Weights of a small transformer language model.
Architecture: learned positions, tied embeddings.
Each number is 500 + 40 x the weight over the matrix's rms, rounded and kept within 0 to 999. Layers, rows and columns count from 0. Numbers have three digits each.

# layer 10 MLP up, 2560x640, rms 0.0301, rows 1114-1156, columns 512-575
539569451562395508478468549435528453485448528503535491569505490531489547476498557445516521394426542450425412414437463514517545525524484521493474516439531533511501463506497522478531518507489513
512515543524472558483505404511521521547505526500537501450490534481508473528489585491456474457479478416552503526538486512451455442463454484553515487502408479480464456540514477515496480473504568
467483511484502467449547537436537502483500484500501538482490472567471538430441498472517493509530504573493508485501511490467529529552480582529481432534386510517491474579507493445509547545481503
516481547543508546558545527533519507534500557519457481541558491523442523498494584492458442507481499492520522414557486530534516507470536469478465550486499504481518498566484472519484443507528486
405491475578528495444456595498532488568496530443538492475515476536488488574500531492538456505452566488557473569395469499496492456537521521516522463474464509480526528535454501507432459440535491
484489493471455546494505512490513421462506512566529422479542505467453459521510511488512513538520533523482503480518504558492467427500460522562465451547506504527502479514503484460527505509539538
446533504520518494514529524441530447516456453563502538515544545490494541466509535547564510476549517503421553563497505484537504456472558447509452550453490527410535452501421481525461500503497476
577506473559478503447454523408402484500448504461477500527537428547502491547503503541494496450488510493546496525479474555550505538545521539614450473561409467474526539478470477480399565489503476
446536487487551537481519489476571523451585471538510510464435609427480452469568467505456499467526526509521502502469513529494546435502547508485464516512553502446514496507408478456542432505502464
511452514527493521513462487493571469451470440479516502458522473559532505484523445504514435482520432472518472462501536544492494402489511469459527533451459450524436506540532550482477518495494481
429504457536528548467561508421499503504388578561501553497525448482534514417483490438538599501447516547425437406462537473491447499525471545438428430501553521508470505485485480510519470473470441
525465521587533518523540469523526481460593551431454553461569482520540529522512470487546521486463464490508482528530571491583439561555508549500523540537507587488546483472504473508514393479487512
466468519549523522428543536478552454459458484486487457465536445519486548456513515433519549502524564599533467406474487529577406411398481536541455511503477493504570488496503466448471474366444442
513565447523518503483445620545530518534511502437501515491512466507530475504544498575533525551516510551566481471478463426461490540518518537446520505570482505489428541492401492492533555485550558
545518516485511552581524488467547491530480492496474407536582561534509530516553476478484491501519473487526477542495531516496486443484474555468472494444536550470569516464524497444452585517430512
442531464484517558461486416520537492468531565481543538502472528458460493529488512557550534501492509527556509510478476515509488448471562498526466495491541462467541496552435466510482484544456552
529566497557470486509501478455509528473530520479422455445537573486465505479477509513536601516480496626515471473410525457478538527506497477424444482447466491484499477503544436499446482544606462
515527479515579517524529533476482526583480463463502511552443465539518509484566475485518521468542498518497472492556507543529469458492500523473476538521506547438474440554454472478540419565515447
511531436524445523512530480451464479408521442435511475525509569477441533487489543525510521510470478541481592499471499445557536508491479577508415512497495528481512480501509514482437538469545539
459454511473474521481553510482508495521442571422546514500478476487572488447503535511542482502522475498480554449517547482480459549515484517504585553551482511533474518621505485488453508473489468
577530525532542542482499558551488486540463522470479497459503535484452446544502531521564510515548448537573557551465534531479454443493502582416437512488472538501484590526470404503440515430494534
568506476508542528475550483378439476446452543496492492498430540511445541466448442463495474456499386513479491360568489444587574565546491512518481470537467548505489526447496498527483476489483524
521504550541514495527554530499485488522548514453485444494535476464459459559529483443490453499524512490424506459517508507466466515556459486485483523467498439467495534474457546474479507519542451
475563533471519511444541416455547517496490460487493513513485461485460465542531490552522487512531541509517440505465443445575487584610480495537439484547471545511442505492461482501431561477537415
495509548504513471461494567466499517541525487407457495460593499552540541466463454492509505509496520537544477492507511522515550563543505525509404439542536496474467457533477494458578467450478503
523469503540554468522540489604461449557490505531421426482498529473572490537446532533585589455526489520483514470590509459440428506439559591489479461498514506460413574516482480482452456473547505
506520520516474501540524475455519515588536542428502502517570447466409450518498494510514494488563570522434459531537472466552436496449530587480491503438476509521511502492506513492484499408393445
521480615444490515511509452541469450550448414507469488479529510504462469565452487450470467544466566589468502478521488491511519545495521491537467464510483413509476460457423575487513492466502473
538518594550496516460526547485511444479538523480526555558495543488494465473517503540535527513562520539443504473539472438483513595499419534504510490510517544439474501485519439491504486523411467
442545477530535521486489516494494505464400531454478481427605420539539443554457446541560485466468549523568492492465472446483368447490442491460529512484537497541529481544481516478478504458473471
489528458565518539483552567462443473531465487475504518479470501446461455575513504468489525432468598556587508572484441479463517512480504501496456474484508495496418446551512522482475494445547491
471478525523463538491525551509505514600471567461494508518559462504487515493416566502513485475488506476556465517496458565551448451477454451506502452507475509577504491461494464503504407582451493
472523446522513496494520541512491445460432547479515477510589561501438489511501515587467502496530512520493567473511418491460455474529492497493500433473486476509457511461478487384475515514508461
427474488617533548434522525551525466590568548543436469550526469461414504532479523516532538477560466531528518506579505449458480513467514470495445530529477451430482458467543510494393480524530473
457522529502530569567573511433470464492533471514503423524459436513539497525487495485464496466471517525494476472451515509467467496495460496508485514533474510506440433532528478507409491476498438
533444513491549505531527524476454469429569546513454470427486525508455479455502538478533483439438441460508423523502433453452526511576525493486564480544474542534503530498486475426446521519460488
481543562564557515483509479471436477459465562527524453450492499476495450446520527402474518528424528523509446536480463487502433450494510468609504508534517507446496485551493540468530475473528529
485455527596486527504428532468538547509467620560478410469539564535465508447482504437524524524501417530539518472504455452550456545483530497426448526501487462482468525556539528535479475540485499
506474472518562453463527550487473446504452564437479470529529434553517520495433512510490513503455546526495481514518532470522456545485416526503559451520542532510492500454547526476536561531415443
476525569511554551455480507526462475501491526531484486479629487510558474515500492542438497554509504463559446522539508483479500564488514527594515514558506546504464505459470544483503495455509508
513515565518503516520536440465458423504533498487535515532483529495503543562514531554493464461551528460512485474474445423556487451500504540566463485460487501501502554531464522504450480541401500
540487478526493491415463597496521484498454531493499467436563580492432428539518512523526515457425466515594574499467547526556453519497517487486546551523487492419437485494501418485448520570479494
515473555548599591389530403480544407457533565490456505537488482501570469475440531537502549516506507517552523510529492384551423429520450404522472577509509371512441420445418494496582513578467546